Weights of a small transformer language model.
Training: a variant of Adam for these matrices, 126M tokens, 7709 steps.
Each number is 500 + 40 x the weight over its row's rms, rounded and kept within 0 to 999. Layers, rows and columns count from 0. Numbers have three digits each. The size before them is the row's rms in percent of the matrix's.

# layer 5 MLP up, 1024x256, rms 0.0591, rows 90-140, columns 128-255
104:544454477475506579497476408492538508524387518469508489555478441408556461512548504477449441467514438489514528376494464468461522521437520533505485514474492463453602532513496526518467445503463559447512508530525547526512506515610538504527496484541507469482508497517466510507473519563532521425461524489544528583455509451547523477527539455530486458528510492480497515500555575423525466517490
104:498547524493543558510494469489542485485472484512473504450550528406484562450529545507537474500489562545539430509464542505488502529452494513510585510427479511495504433574571471512478466493583446483495452514483461482421513481471508562504504497453415510516428550536527413465541527461568530483507438553498489465519521479512542464534491490497504465506520539446412497415429567539498475518492
096:508495493513499501578408529499492497491421499541545488517455447506598432514614490502461513518511461436461533484489504485545557494492483502512472462503412487478513431517457478509545554504457483479536486446589580514483461544526427469458505548411515534488506515467461446536521521529478506566464465542501529590476475494550527532456560451514503524501472509440419477544542486456538490506456
092:505486472529478522497477408486455502492445482440488481469512470504495483473523567493508498481458517499471469496518483465502491470401518493481570551470518467529486582534573469528528477586640508456476520496440540477523462488489536565497544532457516488498502453517564430562558534527533467508474455501516473504524487490430469525525543503451482507367484465472468473420443494516507482528546
097:538479500472566473536543527450488557568466491515420543463428528499494542484494522480507499495475469502470497490565542452453517472456426508550484528440495495520450518473603481486508567539439442440531551485586477455459583477521436535562507516528503430526527521556476473452469529442520478463549511523491469471434491471440519462502491499506607478517492586567509502470472506471498518515525
097:542549477492487514519492480539470535549401453507460521515483518522524442432527522516494483436490494513494500540559470462510576456509511394499458500513498525529458457500551464475525483506571464485509499491500478501430516551517531563472500567436452432540436462556511482478497470595520500440468470545595501495533498486389578463472484489485505499467500478385451476499445543509507532482502
105:463501549458479589531514538536587549529471516440511570602503401465493541435490496493460439485457469540471505520507480477467484541451573453416501535488507507409490505523507524533476531608522507458512545499541454505519463512563487437558497495525521480571493486558487531510504590534532533503489537488542434534505456555528498495468495435448465469561507459478566396480559521515427455487504
096:485479559517484451548501443476568475525405431450493566483514460578484445524485427552532505466497525501500452533537454504490537527485534460479494457438487559485502461544450544541515614520475491446493459479518512530521534511522466464417565538533569556498490596544491519515485491534536532433556494480503511438522334502474534476521499461497538506464489504438447538455541527427484483505520
098:464435459425476476541488497533475543549470522480530492563495496437494441577502494403491488420550474574553507478436476462438493513494488520550475475468526506472463522455535465514510522512511513494542487409488453488463487470565513513510556514534518425516548513509440501504494491454581495515552435494555455550500470433490559487526478508516573497442470491465469528505563464442460471466552
108:508413434452481488521499457505433475536502578455374561476500606482516448482580473493536548502533500550505520487504483477444535426493482437433518463527542530451492482490495492575531545517532449538553463464499519530465494543549482537504447516532518453610487477537516504531519460528537480528551463489522545421547515416489567497576491475514475458498493552486508521497527450542496461496463
105:461515522443506524487554495529434483462566542513462611501486487477544573448488529479550548494575505528492452477522519502476512467576429505487519522498496494491604496459528484626571508530518419510413547549538483461515508470582490528559473444517513507518505522508498473494521414485514509439563427506529483508499484491408461491528533457432495457407405511499461451484480510523555471510492
119:467465462506491536462481497503476450526472486509425524556496454469505468477540480434492515562554509508435465404496580454526513516420531403466479487517552501480515502515434512497559527521551508500499481526515553533432524553495467589454488463557543466512517478449478416536569476507490530514558547481464426558586512467460456554532518391520531479483505509526412474482526448431464514471533
102:561461483521528575506523575481582527477510519518498488545532510516527534490560460479451484515572562499460494414434485515527514497478502508466508522539510502453575490445504472473588552466542498494502554518515528567544403478497571517502457478500494500520447535453471464533466456528527481499556496494499474481476428532591519470526499418437521458515394567534475479463460479487521519539497
101:565427496461462486540490516495477451539458583463532493505533521532468566520543493555465489488450502448508465455512520475507487469517522537448466445507527490471413532511563510533569479552524443538479427439472542490503453586575551489492447484532534468499454492533466478496572500421504567570474519590536466505457553526498486407530434475520506512455415504507487517505489548521494509494502
094:502469420458483565617473512496528463540466493524484516503518505541523462476475513496442503467558388470480496506399486464494515484525521515512541461543504524468538461443493519522507522633571436457523484525537474539550441466499494518498484550512588471482433511521418494533482470510477527533560489507518535484456506559504473521559454457571475586495455531474469458544510549487502466534479
100:504485480452443538467492595539445468592477568473398481516493528482463497499555497468476517478517491504466524455481523468500498435455542525462534427435575516444533513538463460550564453439509556548479476517489525536540471504489476446471455522563519507549490582487483397584497446518575524529598563493575486533529545520540512528561572510478485450496463505517457448493493511481455443462468
102:429530555513525620457485529528454532491494475504485493504573488481515506506570512445528535489506439514506529450502498493488551482500473537467540496460464494494436477445565472496520516491493531410456503504514494538574478491481472608529547506535488450463473525473459545523518490502523481518536524499522448468492437589537529534559540475486563439442449459518485479464485581495461472460480
104:501502401547555453526544543435496450527509499477490528471540493499523510507567501497559442514486545538553454432438541522412482483508474440481545525519494480506484421432488472512548559526463577506420534517531447516506513451585423410502487515534601439608499473550506488446492498492545492551500529488516465453406528487494481521482535463492535459431460519520534584486507587501495475518499
096:468501535508485595493484557485512539496543527528415559511462466425492490519533514494443505490537488493490470464531493499488489430431559479511443502576454390463486448516539466448515497503523542483503404467540492560519384474507489455574473485483507508404510515466401466465556492554505453482478573508514480511482500452519483467502548497515525500478562563510435454573505512459541475551505
104:452498494417549506529504494542473467472424564531458511508534485469511512371490520434444556498595516504494477459525555508466446502495515527458514526483520507458456563513526492509550490479545523526424523478446561491520490523485570511439466497483467434515491430462528499522577431519495492495494530520447511468477495520436469498444468484471517445461501524556507467527503478395498481502497
096:542491588487526559535479474504520468531498522428453472497519556445466492500521494496457542514456509560494426440500499507405484476493435531520483524466548477476542521468591454457584498472480481519432503527561513486435463510549516511465499524535472488461529479445434487422481502470579448437547466526521510487506478525520507456517453471542504564521497486532525582416502561513501526547479
097:508501522501571524549577528516520471528476472490497532554530542477505523447496518485551482474545465461528430461532554480431537462476450479498481599455444571419494416419519516453586508500567461434466516443539437416481497537480449498494549534543529486517562498523482523488456509481525549462500558477502514555494518434468462546470541510522542551447536572511512567474513531405534533473502
092:507417559520466492493472501541471457513440549550497518529463463394536544510504496459552460415513479448496517516384484507523549420539538513485423496558507491552542499457486459494478458463538544458466484471494482549477472476514443549537451478440499498491485508508425464465482564511534545469503575559498476519452462448507558488605566463512468540459510503490408565467444523477514472540509
096:525503587522536446466477502501460497515506536516494513521454518487484581515490469428520498483499482494475510545437484520516511455482552499524522481498486521486471466487481535430506489566514483439516511459496567557396545548535499539509517545560481385494517537367530428478454486551454495420517504521442444469493420549422485370468468512467525500492513509469471484452455486543489479498519
100:582455483463481464498493512473436513569462509534508478520462555490465553429452514482517510508541423510532536515540517453518452499539496458489477479432462564517560595546459536484486480580506538434476459479527442489439549500557475501530488523444506519474523579465509499546476534557567472425482560533497496514428444489500528509479554483441467499439604449488452547466430492403467491484431
095:477420477554481519504471507499414576481479498519511491512484512397543464494477464462546498464528543499470517523480483495462569554491450535425476524517508469514507553483469495533494489502544552419459495528516503559539411464501572507520536481519569425520448558516560493458511515493459501557517475527531517492467476499572459546434501487513525498491401464489515468487502495473489500461491
115:498470419363501509542468577525475428581504497443477550473454492481503524467512482446453538491535491500480501406482494490505516415534518560452579526455571489400467547420511505542555553532510453532399487524519463471495522526475480504507494500492515502492465573464484519486490408491582471505522535491483474478401480493441508459556508509516469539542507532453500499470479526469558489514504
099:499452542422526503487540492463506520494522544508531524518563538521468483543534544493496497531470542540460524422473465520511479531533574479488489478482403479468466523552471425450478507503439553447488524542482523457510550560504556481503472494582469409480476485443560527545488355489568504456457508488506471482536498528465500451547455490557538461511500477528503463507464506474512470464473
099:515513544450521580479445485490474425514504500516491496527495457427503475513476467416515471548522499489444490512464644419534532538525481465491546456466455495497444524550477493504517527491543486470494463457537566549440478480520397537509496509514501507593465480438506509497510520463500537479494448526609479544506510550493522532487553439492472532501447532448459497530471556539472511533397
095:522493446520491407502421536512441434504524504546473506505474531522548566549539466494495514527476431501519510404525509511523463452480543542481471479532495467451488501506455520454517492486462520435422527435436518550548480603566463456508511488588520539578542485519500449407484504546523517494492561478483510512435476447526534442465528430486560494468498561532454506485444536530440463492498
094:559535490391527478569558521455545502464436479471527521519580483598459427496530524488438539473480470562501511441500534521516523479537500545434405495515485537486481468407522488517520496484523480465553521483482542523503478551457509467496537433507506509472449561505502546622499460530460503503473425548467509509556393505554557492544440495558528438438456539499487503524525496476541505465512
106:518470502434471577507462534495474419489461503450527524572532548487526511515561483501459521533547462452496594427454478502494463501414585535502516470443498434442480519432489477562489558472475528468423478446504547495500455464520451482516515545610489510485532484480528539464535522503501548522563483485496456586490453545496453523547542457558572478534505498526497492497548487519472496526459
103:524507534491482507487485560492504536564453484527447557554460458392450508546476485452562456523483482555503480506494536524525524434453579515444459510520568497533506474511590467486577600512499564492513422489484432534516441487529401451538557498584495428467458523584495482483497503492530506615488466488479476449510480425503544539547514434509627520477525496440550529491454614481459540493458
093:460508525475477527441411559481503530503540544536412511474499509522508471510477602439532478481444455494450527515524557465499641383519493493473572461483531495532430516527515475559511522557510524465530436426476481516504539494463451590541516502520491446498463458464493472476491460605467501500510454547490411483523450501513502489570519522510560563450539507469551436535517563532548401499479
092:493484446486428482533543466518512537510498466427550553476532512444496465410567449531547574504517519542504492465494551498469578502515469547473460525586507542400524509490534516467508593500507501452477515530550494512479479532530477486526494500486592500611449515570447464480518461462508547515574532518563446519468502441408556441489451504582506457440491545497485451476515577535469450440522
098:504454451441538524507534527467529461563492517476507532560483501441504501501499410517572480549487498454537444486462523414440548493507460430518516530469498523553453518521552556459516489465518522471444461527531523498477443471566460466469567575468569542444560511521527510522550510491485549527492546511565511501476483506518503492521458467536429481473490426493531518498439505508437492464438
103:466556414567531530521470497471459448590458428483512535501523490470452519489522524464513473497597445491499496483503546496454464461494491411431561531516434485523466552421564505536537568568487543550457554516533501539471402508505537430479522562540494477546432506483448468495507448473520491446475530497502521472543455532500522462482521546510535591497445479554548508489481575527516504535559
091:503480505526610448549476507508544405468524500383421430539450495528425471484556467544512492470479463531423482483526493505431491480479578498483524498458477436509468474517493496541471505542511492460491462484575527560453450498497477497482534514563455515572539571507500434503518503504484528424499429565547483551532538554495546529530515515528507464512529550515542507496448505556456441568509
096:494491478472512445477526449407431457452528485490516510500512437556443454518470555530483447490529533575459591530500582496521553464482606464494481510438444544510515506490546511458494564546517478480525424449483534528491454564519493535545487521454514479527457538556441571535527432477559514485484421504537489521521467507422486419541545521518485450485503518492457414477503565540485497493506
105:596440469460584478489583509492486570490479488497520543476533517502478511450509429517580443463471547509475482530494510514547515431466456479524505466552480589463517407466510461508510534482535423467508545424548466418455506471452519477473519453497447489569409506580546501499455477458506512480530525498464444512522502449450513510524486442454537493471494540494446453475428515462541504524550
096:498471563493551511494481498526529519551501440524468488501501451545528475548434565476449431499479488477536470479497512502481494538459565481542511498455473479538491583493470524411474517586523623531461565499539473507479434525561496445494595543538522517495565550456499420445466493529453551515503508540526457558588523418501441505547476493499485459522418511465553517530413522497543515527546
095:520531537464500538543572500427445523485446501533519529493517455382483553399484461463510483508480509451512478560474488503490482514455523463415478505475556520534468492459558491490420518545546522534408503460517461465453465494536508503525520488525481502526490496590458450467520447517543491398459532497533546568499445447465497502467510468507524517463478478387503485504368522431569533515545
089:529430463430613537490532502479512517543435553408530509498538529504566547458541479456477490495536511556492480554487486490543510450528478545444501518486532548456444464484462544452496505507462588471460504427518545559537486477514514480541495515517561398510514468492481535494553579405514502562517496507519537538475514504471546457482494528567496462480523474492420501496453510459479470515443
110:584445497503549429510465443486527507488508515488506532427488510514491529540492523522474443450466461574491521438516574490442482475467422503491474534416434449514467467508566452534518514492524464448516526441560462488498486513542504545506543508532470478489525558489442465555449504449516483487531467533468432552543519447412515460545506493577580530477486567514497466467459497508550452534549
103:566476546447544502464566487483518544473463474473479525533433472438463445535489419518506510524505471543485537495467489514487511508465472496496512540447470592525400430511492510464482509514506549481446491463551548505495470473531483465509516559499513540552530564530479485451562503471526500448488462492544491505492388481413531514469490478599513520480481515478476491526500556513475519508426
094:560467458477504495512540483451542519540528542434522505502530538437478475580503490549470491485509446521513430472501491449493546526491434497529444460524494465469480491417560526448545461459473513433466470446458431467576503484543531517436561475485477501550559494544517493466554530494502519547589537461534493446464495443512531531478487485583474424494459572540511497427449542459494466469476
095:453472520471475466531525489434560564506445520449495532512500471514555526511435523467447456510459479536477481471481493495505601497522535571509494496499491554470462540521543461485506588539451463501524552448484466485527551475474558501495480563529537478461483564506425464494459522454505468508539459481475490465568467496506445405488507484540554462453505493435498488483565509452525509467524
100:474524516531489516507517499541519466469570509448452517499454562466536500473489501466503491483543464481502461439556537446473498450473458454540476536390496492429475528390562520515557534477456414508470436449538471445502509492512490502485494561577527473478561492480534478478474511485559460525579533516482509518475528503488450560554567512535564511557456597512496514461452560509527501510468
103:492451527464519514533522616427458600490485471472489558474497527527511504483451481446556470458492494504489431505471553493521509488478584537503579446490540502413477557549514430500584519503535493479427431478498396474479475512491522464468484436525476524504433533464497497527528429493516562504575491478525471462465504479530459479539475457531496515432509468417511509505546488513466488556497
099:458545430548523489541428554540476491580490602513508475525532483463520484484488512525523486372536510492488510467460481465445472492474448492481506558497507466448556544451518472522421490542468496457467501598511540509435488556505434522517495453453499477484506475428491455483442501533510515489523559509571474534535500548509463443600581509495540460450406522473484572510471444520522457545496
095:460506528396492465518505551537480508542472501500403538506565474502432426521460499456458435401538464543544536474513512521490511532550568493469505448543542478479502556533445534523505485429498517478486529568491480465528548490480523501500566558564504495484557500530502443537476475522551508450506507496521478506515509455517404527522453466431494538489492514580471528499508465479529501533532